Part of a small language model's weights.
Size: width 192, vocabulary 2048, 3.8M parameters.
Training: 133M tokens, 4068 steps.
Each number is 500 + 50 x the weight over its row's rms, rounded and kept within 0 to 999. Layers, rows and columns count from 0. Numbers have three digits each. The size before them is the row's rms in percent of the matrix's.

# layer 5 attention value, 256x192, rms 0.148, rows 5-81, columns 0-47
101:520449469552437421393500378547499458536430467497453508474573455414528555492472508487480546529479523506509543471505559559462465492508519475510523
099:563548480422567462523422472479475467471439494499401540515477525509543581518564479483524496540504531569521426502535377485395562570491420471563480
099:468539503465531409518575451607524550454549535461440377492518453489506519487597435450410507481516602538394515482473593458496479424449485479472535
098:491517467487536487450539435440569515526562549444605486502535569516462489521556612450492508400566500591439506526463486528435507405519473541524510
094:485530412499563471415474505483488515458483499630496432534475582479566534506364523546554497475490550596525521466545455601532480505398470427520505
103:469557578542579473467541467512543633575507525471597482546519535540545462519476566467467385476496524516552429551513534412554521517497482550537539
092:519557453485483472523504508488452495552542504388483458527545521460486497593486476481490483471557423455462480483543515524568554530412431440564483
100:431494497544549533549609556496520559459484505472493469464581528465459391535398582422563388461504522507519496526455471491528471554502502581541576
098:509564531451535477439474605485533571533504455410392479520533469487531511538417474491493555581411407426440554510450525468478523537526420475516487
099:432540519450432355450590468550541529488526474439443502545426449524480610502541473592462509512409460499483531452575529451543447475493478468604304
093:387515496481479505529538592436488511607404466461585564511553552484501492524499525483386465513484556547422536552511430597428503395609494565419560
086:523492493580502534517546459498431342448453523548489557528488409605524530588430547531481530579421447506454451561563520543507582529493498547378528
096:504553473488387527528501557427407445542494415572478504456518638567478468469483597554504413412409508537426470520515551478615473431494541484528589
099:542528378511523499449417500484482580452558556477504521466372432462504469545467522493541507546513459494439431551583479443554448532563561562520596
103:499503581448510507555439498516560525505507429441514467482485569448497449430483499519492480486529550549497394391369516542489600497603432517399535
090:491530503556534518558389443509541565466560526366425601501533588447485482552545512577481406480467448422492413443503374503520524476546490550407415
096:545500586488464479472546484571535512508626565460483469519465590517504537442405477523408511429443515462473606503509517504497511520437484413521412
089:572529494550459446512518482565567480542491508475430438475523453589441539559527443500627488504454494416626614511535532494508509454457482498488442
093:465527449426497496514502488577455458481472502508564518521546537544444506571533548561474495563490542490515411436459504534445484440490422438474522
105:415507560534534513576491504455555498404514514520575492464486521464514383546532590586440527431406550461513577456521535485548452544497523564488514
107:607508495497567428381593481444518474422544447399445543471524501502527438476521466555539513535561549413555507530401482500561564559512387523454495
096:567474451519521527479544519488490457591513540518597535509461528516507401500548579506493514486487371505539409466489492554433484462516483559499529
090:511427431516536490507529517424555534398606497517474413472458492523511494515430598512519494517445488465523497542527600450474434481513600523585441
112:478550457509459439538395470432470434483551509583455511564505428448476516494546497580419647493494587469470495555453552456464468555419484591501563
101:460562424546484576530536427491476515554572470476475462454439475493477489496478562528477476505595624483428495499542456547393434496579513524528570
097:520428606447476524504478428550479481515542554534371464539492445427435547503494560502385452540490516468519492421502530470498498586466478476456494
097:503464478475468487469512491502490543481499499515499566531542565535561566475553496600568463538509538535604437557429488449489545489535496493430529
096:521494526566492514506438647486437517540407511535513502551436499548509479421516502538474575455569484518482506532466533525517513506544472441582514
105:571534482665491545513597513443503497517537523539553463503449451477440506461451605467524450514448515537433485514487441505500528569563561518450516
099:603523492493439476494519496450445517561524565501543426457472462511461451484543507426488521489542581552495558420530443482519579544571542485486536
096:545477542490452536476493557463460411574445609600545486458457575554504499464558557442524473428566480553498510561513446545535520492481472508474570
099:505380429493488509524500556423455549518492488404491480473370449588513577478526510475431552516464467503470538492479540480486515499475504558488525
099:536445476530425599485550570479470542534428411446418474494494496584510497556469445518472511456463408538440553454533478532491597498525532451471463
101:413545541456470534509560424472518435442509489430528525581540595588444494516497469489443555522453632647502486574479581457470439482463526521399450
100:572550451484614440431517464420575432430431501517482478484502535459580497459519468492455444450474515476530520553524464458499587499465525462523519
095:511463477485543561490517491447472526526482437476532447427456472504498525552498538547427557589475569455593500455445557429507461566457478438543461
089:556523439536547498508488569515547603517591425581486497427513512536508471612536412489492543468468497437521457474450480499517604450414411507506549
091:473545520519498426467537457542414499611571503453383538576550527447475457516521515571540503397550480494472477534481498499478549467532530563473477
100:522545422519431546484412536449482547514432485478455564500514504564589498396454516525554535570517509453584445455552568443510609420428469526504455
106:386537505598526550546495482546502489518549508498554502528502499506613568473373544496616507527467544521519438502474500504493454465503571475421479
089:533492529506559462449485461485458505526458487557442494466582498532547466489532489509503436536514551491534480541436518444413470414522510502447408
087:535500430562468410545418464492425519528556464472468536539476493444407604461556509579485462459439474491469504461448555517535459479459484532465406
100:486442472535492514599591533534460543535462474486573492559441529453475443595569487499503472542466540475499480440513446499519569471558534493498575
090:485470491557498517493633592470515455515515547494521561528434556531527492546491458507564466456446352453487428583443556510577594549515515411504480
095:560557529490486556496513457539523477512565468519423546440524486582561444501497528574515499573510489503468441534564503526508666486479505471556489
101:480576495533486504565473522436435485455482420419470540496509572575499554599470441404479428521511565480547498546520493470497464469474428600511533
094:445524489523524526520402498452581526564475495523497452461515538530497536440452479469534520492507500401487475465566624567498474455534545602495540
107:525536625456497483473475507408487475489611523395440466513499428516390525642490566512454503584406430451443469555576455431489528518485516398524531
100:438475445448438538525483515482464555493457548473503462486453512542460498494485463461544640527456561531517477450460502513480534583528544485518496
109:499557593509505557504533586539533466504569530438533479541375563477522512534498457355476538437500460470507505517599398423550494460494390512523501
095:526512425490489483512480475527572484538453512526553501420505437550515462547542508480471593542475404523484451456501500520476503527568575458484434
093:474431582485530485489474520502494440436506546534377471520498539407536553515484639517504465562518582495480547631483592439568539500505450440419496
100:509479524524468494494456433441500547537535468474502428551618524486420553439476436583500408556624484545588415486546500462546482444436439523401518
099:433384530436551475453624539478511535538527491462523478610487459469487554554545519428554637483462544506503480439474418470558471499506467516572502
112:407498470440499448454571581589462529491501511456512453480495531533500486472522465476499540510516385555448511421516600527515528559545545499512499
087:429463559530472514498451506492506509449443529577381497545555510515445489520644521539470447524499466507482507432604514501524462527551512493472552
085:477515519496544455510446484536523514519473567528496566457587438538488565480488483554450545528506485437536527452462429445505480518536444475471584
094:442427523449450490474486545509434469494539557502531536480605467601451523509511511423475526488529566487496543518512486546435463466467511440378563
097:493546490492514483556512581460521546541609518497543424533417515571537433570499546418491483502550503565506504554454464515567456559481568523544570
104:447534570447556535443549509523515426467486459506505483457603501526471544476490423458522514563477582353465458529549447526481453434470546363491492
105:504516536561420458476464576485443575514401526523537499467407469563515480532542472504520552484544475429428477468521467562540456547546536498621557
094:507469543498431497494422521480504481575457566512523414576491522530405482543522476494512545512556510475564505533514596415595497535393396438461499
097:491470533568518413522490514421500479473498515526494484384451395475547515432531470517521490519550493573551406460475534477472520421484456484563498
093:473466525485623524558439567493453581518515494442535521510443539438499424512538526576521513461524513576470555526499521498498437476442457484434531
094:529489550539461538492565482384406562546547531467482501485494464467472479495498495524536501517580508435556527522460515528450589554575491503489587
108:453507519498533507511549491503477410533548460539464587468494511453459535505489553614409444421530494550561553529516491486578489444498562468515491
106:535517465481533478493504426563475388508575492530348505540498431477526489465543502540425589531505526497595409470584533472370411459477542461533580
105:408538504432540455564429568438642441447506544414493565478525533521507480579509479529483466506593554532483465454540448506531538400496414540427490
103:457515562535547600473494539549530517509538521543540469489538508452405521546585464453442502499446517457535466431500521518508395592430620539571602
101:464502542551502514479402478423530478558560559495450481444506518518527430546473536464493546644615498491495501439591578566535587447498473485478530
097:459462495397500478523469437524602458498511454455437501473523460502440541522378423485505491506552465495545448495482542497558486489442531448645531
103:548534504500520501581546584490453523445518572440497556539477365474549477470496537544455447531503477500571541510466484515526426498457546460529511
094:487466598435481470457449463492551448471528521455532476522447523545539515458560566564495383464554579530551438503476572405517546503525543491468439
100:581482558453467528547509502482512482514583462478505517487444499521524495541464422568536519457558450524423522461564500507534527463547455537511504
098:522407462541495524465495539516501477584495486546465400580391546441415454585483511431486537449442509544559520434570555538443512427500439537563411
100:618502491537461474489491511517535545503552616397438553552499489502474585417490483508550451501502557503543532626493526510428543564567415441491422
094:449402411436561492510398444514534513429480532533434469576495511520545576511560512500470455472477448467515512487537464479467516577531513506508519
# layer 5 attention output (transposed), 256x192, rms 0.132, rows 5-81, columns 0-47
098:444541504448493427471472631537566499448527472478530565536538556491485473490436545517511567524532537520451467547447544509525484437470548470522598
096:522527483567515516527528568513439593492498488563466489518412489445579493545429453488406427486493542498515565451480586434589572418526501583471492
093:494518476515565430460410467433489469603525532479489550569486408441456509378436489547522526530398436475582445482476501529549554464518401452480459
093:566566462395563441549481556511443474445457431480515572466434558465466492485565404456505561513487542494511578514508493517643447511470522539457439
090:536428605489510544462466500547470543545413517449529524513554391474425506514517560509525525466559533490523415541437435399520551422638492503542585
100:523419465387495615532507452501432507459474538504525512392476637453490476533514457457517534525457507570453533500453465495482585484468429498451549
091:506474483472477521421485472503513460491447517546482532492440488504468485493553471523547499456474483526540449512499466498386482540498619469514505
096:540489522481418515568521482589385536552462474529643492477496537573437463528507532566549505570525432460461579536575452424525623505482545498489588
092:504468518506476470479441457532639520447459534453550617538494443423465428482514391461484525451639531563491500482476467479539471519464491510498453
093:480547563524541575454426450503538444502484556480483587494523526411516458395495452529372550480507610521493475571409561510498521455508513479517521
091:554612555588484496517535420568486548594572552471533571546542451464573512480532434550507488519469538488462454458509510470565562573483535536618467
084:495577474521442445428494539611524543546462442517526510552426599444503552423513428443531454492534501447603489412659471465468484459548468475541506
094:493477492521522464527531496494526532515453628501525573356520415515495557525557476427541493512577588433511528477452511454461484491518528505468549
096:582609501491439459547489483499462427594535465508544488497568551532427495470480516504510490530583576566538486436433462436444526493506560433614482
104:579507531525497448488549531493437542617473517587512584565533441508518600470576537474515479480564482536521547519509485519403572574456532524504477
093:458571461480439482488569584468462536449365531604486470547619496481497506569502468443498614544578544579579569437489497458495596516521539443468443
091:514525582506486408472486514516498519530503433560484455417494506454589527502570506424488572533484459463456523446490542446582446466485431506530558
092:469551528504428493435503551458578592463511533508478516466489571528570439454433533466459446403500412559421533464484432481487411516485503606520527
091:508482505513491531522453556465497552568513509454483427534373518537515428539473500485535503465448602491551421528411464499481472560574510520491605
099:455587576443402454436447527524482463545492536585449489525492516515579488437494422491533535512536469546418414558445488519513574503430468408483596
095:440554527550497484519427478555472399476539551461551449475493513524545541451463520501544502489501487514521439489440500516517448528448475559459482
100:503537458469377529534541495454583583568488437532463491427471541458415540620511454494600561495518556539490543533504453459470520547487506523477466
090:562497505436577546454517478595579426543459558447457510471567559471572521519555417475427583493583502435413520545580491516470425527462409429398460
100:514564537495546537515435439507565482501449454422482485515447547502517548413475542492516481546490489461523472449495450527498532533455490509487460
098:567459471477506517459452579584454514507468460597465509551486497568485495464590534500559490465522565542530513576504459502560584537446488505427508
089:461446584573494497463558613570506534410470525488552555448520504537643509445475482578499513418546489505547389459437435477542444481571469559528434
092:495557548449616562458553542515530569561463652520506548550536428469434489530508505428564528476448523538500498531563532423469487491523428538535530
094:562394563471477508530576483544485527434568480469429486562523531440532528551507399540436550482486496519536536484445495504449494627479532473548557
101:551587424463496496457445449525493574507426492585529505517532564547470423498483539555565548535419585533450533486510514467397545384428527500593551
093:497532519444507485478458483507484491526494507506513483488545639510524451492486460504596397475467512424448440485442489521459503463510592528532425
090:458547448431564397447483554416492555473532495532514513492489484562500479488547441574513379479419513543468518509473434505441519458533563461509553
098:409518516551446518448500513465534486608581505553498479433586448471489485443489520543465501491479433486559534479473534447497463478444456431514449
089:473558434526541522497474498559508425459567560565430482533546469445464503518510499606435590501485512570511443429570453443451416527498544516399408
095:505550464509497493477467538571550493565515502528433507496445479437555445454574525535510478569515479470459456513535477537548533572572427495533559
095:446547568497558430488465454529501463598495474481461410490560531528463406431528505453435523455493433490413484442521504448413482488451560584530545
095:490504437541488517564504487500557458544444507460461531524492512404495501506543548500471384530539536603466517524497423507396438454504527451547491
087:458535509620414576647519566461425436487484506440510506471399487501462479423430525436477460487533554512530502527505532414453519551524495438461479
087:541523518505578477457593496465608465445448492514529527579544515449456472493441421446578561529467447477518498466421431492482414461503388507458469
096:432458597425416516451552486532509455415445544447520526499522429422529508483423474500524443416583571524442488615529373440496392500482443480479437
097:508548441495536468554523479500457549438438428417526421542462510467436477487597483540468473393445486504458485652608513567517473530483466457528536
093:385478544521489521590526511409468528499446539514446483468567387510551441480587478483418528619548409475521408407467446493538519520431477495513543
084:498390475556504584507537479424552540511519498512611502462543508511450433417451536459475436566467551571531481498451467485531480414497585553467527
099:538501542449461583483435525474494539450566495563490629450533524468430523501494541595552559472465443475652446475392531477487454532474551465486459
088:557591478475520501423561433531483473470587469565503483529482464533492526462505525537478558462509654519489500445550457545517458489437465560572497
090:436472503500526518624436573422489516454420557498499448531467536462434470579501465502545479505579447503562510521447487463538365451523493463525527
099:526450462526454477450550470495518508586473595445449533440561506419495522458452529521545522548502455550459480494598477408563479622512512517415476
094:480444555516500546492424480414479539440510471527498519433466500521444486539395482439411485504543483500493434555492405527460480599491523449492538
094:554498432542572511503545505482543458577496422414508535509486448520529528483476546476540565527560547498465547463435508450458416400510496542397445
094:472569484487475537645597468495508495525575468534516525547503436512455410495507580561559537447538476489424532541534479505470569465383502388420422
101:480407415431620531440520505554444530504472533485467542465560423426513431407507439552529541559496448551534471468459619465473459543496539488496494
090:502448476556443473524506481453526453484493481495443484537483534430570469476514496500480496482408514508638558467517461470560514548508516518543564
092:457567414498424528438487531490518430530447494427574506415472394551465624534463423475417443486516424471414618445475439461372408511390468538445429
098:477551588498410533430510564455519495483470532551527510437510479479520478516533480409442472478447540505393579431464433425472487532549504533445444
093:463557530453529586457489535470402508522474542397521507439577526483515461489511495561481460509454517429481576419528531495539494549534395489529556
103:496502407577576438548516450517499414541526560564534552547513556514472505461534550595472498468475465484462491548484430532419491505495507496591434
087:455427404446510528465503489460534539515518515478498515536458578545558474510511440432577564475552475551425494473375469519477451450410471474511412
088:575434490621507542466502528468574504463568453570552438539444389557530500490571531447491466508555493504525499588536583459520427577423530454557489
090:517545483489541478522460511510491572603507452483469463496530480411587518450540572504593530564479391435492571511514519502533522489553465522578413
095:507560460472502515634511424442516521456451506540556547484481469538565490537474442403468553544440505486458541488540574493478477496532509458516432
102:359472584529544452430488558496529497477420453513440427480492516565519521488480570530510490453472436518507488472392547550494490560530419557558519
099:544506424478500467446506513611527499398530445462494533427524551435499546426482471508544471535408596557492584507396591405517526429393567552477427
092:600516382467525504509474523648572596457497506452451525542464497510580461532556518490575491440589527545555535537435479607512528511504501483483507
094:528509439441464513504525488561470523449462436431427440453455466478419409478477538500444437516566518463527562432541486518550480462448488487507436
097:548552493489366440498562525480513448499543473484502572485483466626578439430538457555548489477415462443507395489473578502502506494446546527532470
096:524567412481473522568526558528524458429458415525489533436476562425614632461502372475525500583518403560475508445464406488550436515452521538467457
104:532443509592468503443454517454491486482440555480392408576417367436457508506489503512517502498516541513506466461524499446547509426483466531454441
101:503377560496501565497564524430541562521516434529533513559529436528476513449486406535536526505542451481514388414510506526529537500546520493538468
095:434568549520574536437480410534477520472435433455494530513521439518477546448557463603533538523566594461481514569520433446511487533380517495428450
100:544451569603467522459526477473536506602481493558517511549464535459587460459427520509436432538539649463551388461479519471475446433469554477506492
101:467508444418496505461574427531466434456467478519566558543516495490585536502562458479527487444395561549534523531487438467569569623481334449489493
100:531488497513434541526468543595495481410420481468524459478526509449457574547489505560474517482510523580604453556482435462535513447512424473414499
101:468446496541500432471435369564465539508527562551518480488495479489484559541434459554469489485494553530486491323504564530478439476538552534465441
098:484567452529442504562417599535559540519534553490449484534464497506462477475501424446489444545425465518527584468472489523559569587555472461588551
095:530610551509594486428505524496486473462549526464492418502457430465547430441532540559529502464469477541490529482400380460523463505479545491505586
093:463418487439544454478473475570480532467399482525533491546492474548429446481493569531551530526486415499486497578488444476563549481483550534627487
099:484477513501511533473480487491522523512430385553482430503506472488460467533502492485458462474462491465502554522470514471451483576430455593476594
097:457507483473519390403474534587483440594568478472509516429568530496451464463492636478594484534470506506453429436518406543449464462490466479436417
# layer 5 attention query, 256x192, rms 0.144, rows 64-127, columns 0-47
105:483630501481548415531381495503543422522480566525475382473579517501461451563501568536419509437533531452472490433467487480425511427533454459664583
099:401434460557610434414468466520544582506551541411517579493535490470488581547574433464536437508504555548463439505451505540499544532445567459539490
100:518361489428514530541519584541493483568474376522483519363476510526433536503535552431421492419492488440504522516430485450493488492591532442440498
101:490511513520447604582401461462489386387469422471535518507476455483581542416534502491459564452440548527509518382480495562530515444500465518542488
104:544388544516460514477512566504492514550475492447464459558538608544407549540552557464490496441527488486490405464496488485470506560588523596574482
114:399509550450483430522492546527532456555512502466513396530468479473493424527493414464433505471458489421493560558527467464501483526547521474533477
108:449489489494520559474527560429531501604508442520459568551477498582530547495424534568496493494447487489588491520482617530465528484537626509425536
098:471434555448438527472489521505556518474537485452516494464518459451464452436558542509471558547427380450583520514508485498577613441502506526539452
098:555479480465465532481412472558415569536476360474502431492507600520583535540517530472578454436540522554503484521514525501516440404514494370449516
103:514464637484460439566570466525472469488430527385541485462485419546527415454465471529526471526515517450513538451458550474487459449538580487479469
099:520463513401474484453533467491470484422483480367551568456499575523448571494527436602537432473576492553478563544428550475557525617566434545394501
102:475423502468534489548612504498510504552477488543500436578490472498584440603495515482480458428463512540402480465545512521562581572474500543580462
101:518480571518492458450603437539498536502545473438581529548459559569502431539474550491556486467571548472529545541448533442484507435575382519471439
099:490530466466635454519469529460547504501444488501500569486472538507432452539501600535572460462511481462556518466622474470515517513468600536567536
112:599536494488369440503464422466452500501540514526468625548459611485526509506494485506579434576522471544482521524464436518530469476505588494453495
095:586564468512508543481498456437499514354490482507579485453487512363493539507580445469462569493481384512459595495561499619475502535447480436434489
100:519577472407498477383501404473515539493616522506446575606503539519547514532448520457450564516378559478422552514488503500589435452523528558454433
101:499434466453512405427542481433578458547542457553446506539531477461507441452569522531538453466563460535514561575471488527508544520574466472525478
103:436556468542491550486531552523451468487512380474477514582474484517523493543561507564498514425554526462556508481422592531607572434488440434470357
101:450563490485512498508453446537397433483458465540510480477436505540497492437490511501419532431463530448534417525515473522474572470531494595454433
108:526440553450519345492564446555557565472515517525472503440460573516517523550506536428437498414556518511548487487466513520513556596509516507505512
103:502483588563581469474546395517511477601507505486549474476481426545587533524506520551460555528436423464435447562494506493421442493515508555416442
105:475464525504512496479453567574548490474558535412520464463551469353501458530538491513471527474542522490476499520462473545546459577453527447509586
103:451475546545535437498556466460538524566571515476353399570530524457539614482572546423498564547565491501538414496489402570441447495473457477458518
098:607453498518444499517490521479479504567514569496439424421456428475478561477473536449473495450520530536518553526468498594474522493544543513535393
092:561427388542475520500421454503518469514482522463494499571581461507402504537455542520594550409465525455511607437498526504445565600432500593470564
106:562574460493478437542525530430516549433462468548491446530497463491537553529561562499503573504618498415544506490582588419511469505426493426499491
097:586422552475467496474491447521492405532540474517501451512474588528485495588494519590432450497414462485568430491514551531436563555542523577520557
105:472481569486568498493493493472494437604451496559402487481429461608501577488509510503567464466492472476522591528512571549476585494553457539540477
102:414409547497559523487526503425428421436489516539519497453461452410529541549532447574592463513442480497472552465504553450566450559442426483490489
104:424536516601408573500553501446442479511549584589481527481465505550527502502550552458507484548467593507534457549585599424489467594573458473539489
096:501398545472471514472481468611520614458588493508403525511465486582402530501401503525448490493462470508516435536443583501562567469397500526532466
099:488454431653486500490515451521408551505541446515586398511550543475554455518480479576503548550396535445514467467446474569517589461490487559521437
114:434490511504564456450488558501524465555601520535488422470521550625543539460461557437429485540569499600480497451497497487433504397554577565525486
112:611541500495475488469509488444546598477465508502524377571428531546513557475536469521530484472445512454493449489466539466586464418563473602456506
103:514382404497560494603485490547571514476572526528533569437557578555479529512483553497455471553462547488537546491524479544497484612520499471497554
109:536539543532524575432529415462375585551570398496536528505588515490435490519522610482481527428479530525551368601430544568488447547455552524538489
101:529515523532474531500494556446555516536479530434464520511484428442532508529603489563370489498524399439494480496436585557415447527448568551489554
101:478545455523501491483532542429568432448454480513484509537537526569523425490440549520498473519542398571491502533518522477473451521478486474524434
116:443560570478554486504455478426556445543456528465567423518605470426551436500524496475441595552495531464531452513543454459585451525529488447591570
096:444481461530470474527559503518601469470529546561399534403505470480570431534474499520498543540451457522471464482497524515497501459537403529466498
096:440474547516548499539594445518582541536495439522565586485473518544509413545473477522577615494509427443452423586623536498463562504539536597558501
104:475534496435528533534481510496606581448440530463413513439507490609474538504585510551451464572454538512528510525558476492518510431508365502588530
092:422456544473534460558497532496446500561469494546419535510445440496466435492460538464460436566475581410562576572531549541513398513508586564521498
106:449528480480484472552370438529528545575439544505598502577449418443530451590550489436469533470529500536440459570490520454518426464520412544524477
092:517473568514639462458515442471524379440548553505429480565552548575541559510551518531451459556581527433489484566548338546512495530457507471408498
108:440543467523532476496584551507550544409504504537425500607417515553426448514572467536495502453436464587460467509514451519401486547520442459535454
094:556520484523480630441468476572463477533520463559432446500408441451507507380552510566559498485514505466489479502520458386625441471423515480470445
096:470497447481582423643478582430493455528477509500499546509557436510446497517503555386423469401527468553541483569510399570484445558521537458544569
099:521525480519478476434517472551507504506570506526511506520574459465429438491432438424474411471496530459547461607510469541499481479436520411419596
101:407510580489508424521483522570526486527500528488577607486554503436459454492481545514514440566531513461557482421547475561585478534540537442511520
106:527390532526462579557480527537592468558564487526465490412457521499469558500456537578506547515566511459441576550531485494563531398558496517500609
097:437531481427559559513465436486460518478502445507456545515511432430499461578470551578437441453538457461533542534526460418455549552511468573482518
106:465524593449549535562436471494540470466473519498571549428550460403494387535512523482450490591507519467506547535466430491620462611542606434515539
103:358502579508521517476456540541551531522518499552489604491464546548442510491548458496509497509499506608567566473549458521461500558570500550610591
107:534405549494532490461438462518398601497575481441405512471469507564528461417496542584460466577488489526537429518516519503398558479573485528416484
096:575607500553416477586513450515541472451471462608454467517523485511571482540458527505535448500513501489387482502509536472499553507547456455458498
099:482397501469489542514406513432528391472477538524487538498539570464460428547528580418468540508413599510489473492425526496542470428457484588485518
112:483614519487460471572583483539496436458487456377503377425516556562500408498521550554435535487535466469378526498516515506511489536579400494435479
101:482430534525461613456514542466517554399577559549556460468483597535493499472472485509491521392417491408436631483506567581534501458454487527465507
098:498437574465564437544419535502566402557501543575569516500467543524476529500499453446599530417583516548554457433548446502446484514513447527573469
109:492511465517475460586472504504448464526522470565559458554480533519456496529535463621487488449520571486510558484479483559515496528610475417548478
101:534469510457481548509470543468525532437457559449481649564594571449475575548496503439481363507437553498429510498460491503435531510357512539438423
097:456416477473485469523561506570444564431515480508529513516499594384507533506537573502480563505501444556600564424491548549455492480589476539399570
# layer 5 attention key, 256x192, rms 0.144, rows 64-127, columns 0-47
097:512503429485482457532498358492470450486576515431498581514493573492495455540488529457598457428526530464442441466493501545468511465353552504567504
096:446518521462622531510552457503477493557521502522473498410595440456503539458510512504487461513547520491538459583539523497495447497511482445591510
101:479497530505530478500507557498495458507581504467524556454472569538582460496480391485501460518386411482491558562462589585427491412509458439402437
100:511504529436466515504431458484578483452478517503485540470403399501399487481457526505570589519552534561413526484616397518506455545455527598533504
106:491429472517489537515565464485500494532573498508429459430480495483458471452459539512543490549420507442544464454526547589490528499431479554511516
104:541467565503442510396538498403501453576456459574534510481512503492447456424486534439500453500453510564375525496496591429468490431440484477513422
097:624409443417557532460521501465471481478399518474594491495529429557512508541460538495543576533456440469584419512413426574494570446510531552504417
102:482438482521555541531481471388523609421559461520476562515488511466555532392506506448552539471508451567427585547560459568514482487635493550578461
099:596494566503559410486408500603551477500450471492549538526571473417523505529522604512481461538448443528430558584457482500620404487439542495483512
108:488362529479440449520428467469457340430425478525442417461591426583491472455538549548496517462601452567456516321514533501515512552451471475558471
094:462540451532489499506571576505590521540462558422469421525541479509519501466491478581437475478557453483540548577534446509621520495571422490560596
100:544521469526531455525449461559466525572447547569493440502533513534446498528502450590589493516505550484532581477479512505398451466522437530443468
096:487477484540513551479554500515459518510473461439525572531494522501588447565517439550512503487489577476446552428495473400558536449497504552385556
097:505513488453479545455427479598456563437572506525495551506446457493469528549588512457531578504526467421538449519584479484464503513437390427531419
108:576525567598531581467477439567419622488535542553539391558472399512530571484525527477393544530538391533581462470520507442440560477488502580564534
099:440586393568537516529520556518440542424469451603495503452431563478592508486601529471407487544437460523548497460481482424544474453451473488562485
090:499509551548495506355492511511482447464519500497495589424535518447559446440529467558452418468422470558509496471457545470615423512498564600565497
097:544585477444495500455472522499493482474527561561510531579497455416579498508521484489526553437584460380512584561558492502512479511438519429446484
104:467509561483570495549525529440492437404419500486562496566511363530446530531568506549519506537561495434487527623432557581560442509494457513531479
097:409523453445511493497568509542465477575464425476459471526494531469575486514494563513498599456469492585406441538514520488489529434546532493439542
100:480510470540542524374569480451475458559538604593505541416464515498537392546550423498458474489429457564444387455510472507502572471443503469481460
098:516497498567491505544619562553505430528417457461488455443480459530590490464496597551472474438427478492522560506485493424415539493485493600512425
098:524558567500440554488523511542591516422483568523519511534542472521551491410527523496500497473510535423519638594496544539492388469443408527542534
097:523431477452468444477484547540484422504508466495546511506445492463450573435468492464532437530475494442519491568477398570469568485450547482464620
093:504452414505503517579471461467548407538538626424444425465488373542540489412527533494553555534467540511568439525606507503557516426522528542497433
092:461522505434473539480467452505416411473502524538506481490555478526457411490506514522520433521561451498498516414486479462468436492468595503481583
100:474541439367554387524508448474471469424392482468464389544398534403537549551501489493467489508570435492560445390636530487449496473462520367508580
098:470511463551580575474476491600468521443554476473513482566509543565549483480535479450514550428425500552462479540429599513467569473531495554531406
097:514525526471489424504472529512507479506552463463501416484524459575607492506487400503420607438425506486546609451530477473527437514456497542467528
093:518577542559495553536463473482485515442576406634513431465504431515498529444514473403477583553495498500469540539457498543490488444451430411482476
104:525450516484558466492489425433452450539436501566528527545489455496478484509506501464460478481483472488524487493501478501426538498376539446511450
092:463512516477456517436563507441475526523549621560624512474496559412536463553460428628426547532378534523510467478502473516409467456584575478474441
101:481486553533443468601528545534470496514412491507479552470502472423517457452508472638532492462487503412421503459477569545443558460431524537557508
107:529402533402502544453555495557477572597494495563530465449515516532531521493497464536413474607436534541466534506545474552471443431417527489438518
107:518431512529434421565527513460502507530464489387474465591468635551494494485547499506573481538474441541504500566529470571562501464500552560510600
096:418420446522415517501434449496502498442492499608483608469498465578453491524452519538444545541489469467464531508463439481560518487521481446465430
104:449473512618522513455543517395503585579457564519500544565432373507458537500526523470536623527487510449576466550520541511517402481476575519438484
101:437510484520440554438513436537526538483467463459484430477442419480494463428466527525460529501507508483614434570554581536469486528625471588550422
098:501462486533484502442574392541549534529484389522444501581543477488492475488453384467547477447524525581410553506532508431526530530561432390519567
103:540441529457380450547440401526477584455497446478483555452563626499482519418465384487515461455495488524462555449554529426549499517447486540470476
105:564490407436442527493404462475425423488540476434427429511510536523573473533495507585480449521484533456566560607558510572457531482588417467593497
092:511482503514484537545546538491518500539422527517490548521521519548540470565506523511535544431501478481458484493513453417485559531460453520571495
095:406543546492471545549489429496504512416468439417515450469444446585541566468590543462498564533425544431500484586554476483528500528475454434556522
099:578449471564599462471450544544484488540553488525464432504536487520501568474494448538438547540405561372487499512477519495453548464565430490496540
104:503471421455529509602461578574448478549423533548422623511534504526532459479507459477436582435485582581519472567641478362502481479510526477514497
096:504408588459492570463433390572462434439468567416457530493447582511504579512477556466559459522494516478535587627581540522491587634481454565530440
103:441543435487519490572534461547455485475483522525493472527570513447377512488584477421518567525501523494404496515507502454508474563482437475555452
096:407539517501470488580555528511513507446488504491511495564403465468499461520564481480569392484510423473521374418548459514579425422564496487439541
100:483484460562562495593462480518475473469414514505519490509549537496489486549444524523528500485454403502464515589489503406433552521467489476507477
096:473500514534453466521519453546504522570477478459503429515550538505571577590469509523460532368423504510496563512441537528462539438522549438468552
102:501431457393391548395504573447524554412587545448563535458524543449407516559400555424432434514516608526546538420536459487596496465548582457510458
104:536540531523446576488510476540464484393497521505506468404383532504501523395432540501513454465489458497438542531542456541542525521609484460501437
097:500563448485515518499561495515564485506503524440432577539568524507398538556475446411502556488481525533590568438419478405440464514543476530418494
103:422482551460407472485478508530528490467522445514492560406593563589531504478440483467555443427533418437515493582542475485406541467500581554584492
096:437477582373508520424546598532494443519478494534517499474538548476419434519536525497429497583516544491573489475452514496494509467454501550493409
106:541497530550495484483488510561441460434434495477485405485444490542400418512461457563499463532440455459570496493583575580548542534537453445487507
098:533543436561609465455516402540514433434460542530428587512542500515524549489488513463550447421430467507495449529566616466475516541569419458523417
095:529486448543459393543456489496486424558360506550511549562417456495555506609471469432520471540505491551500504565476552463497395582517505556526563
098:496526551521508449548502504550605502431504527574500456419483450469429442489450527567447529513447514469479591472488626483447523490532546553581505
103:482504567479564594523526554445511472489472565432456485510493556466483420496581486545388435523542394555522538489450459542442484372460545488490542
098:451478538507488536403483504523507472522504512466535495476515472519553550471449499460507494486505474540496468504584509516429434483522525543407394
102:465627534418559509470527518560471443378533475579566506493374489528410507519538519496483575458502514598484549461441550444422535555498569478515478
098:529443423586514558477562483519444514559551541497451456460502516493544530514501475580440498453423542442444565499433546487474494546507546392417483
098:400458415410461505498473516525435513417524475572513493452460487468524522519491494522500502564460471433604561521585543476469522502497574465479531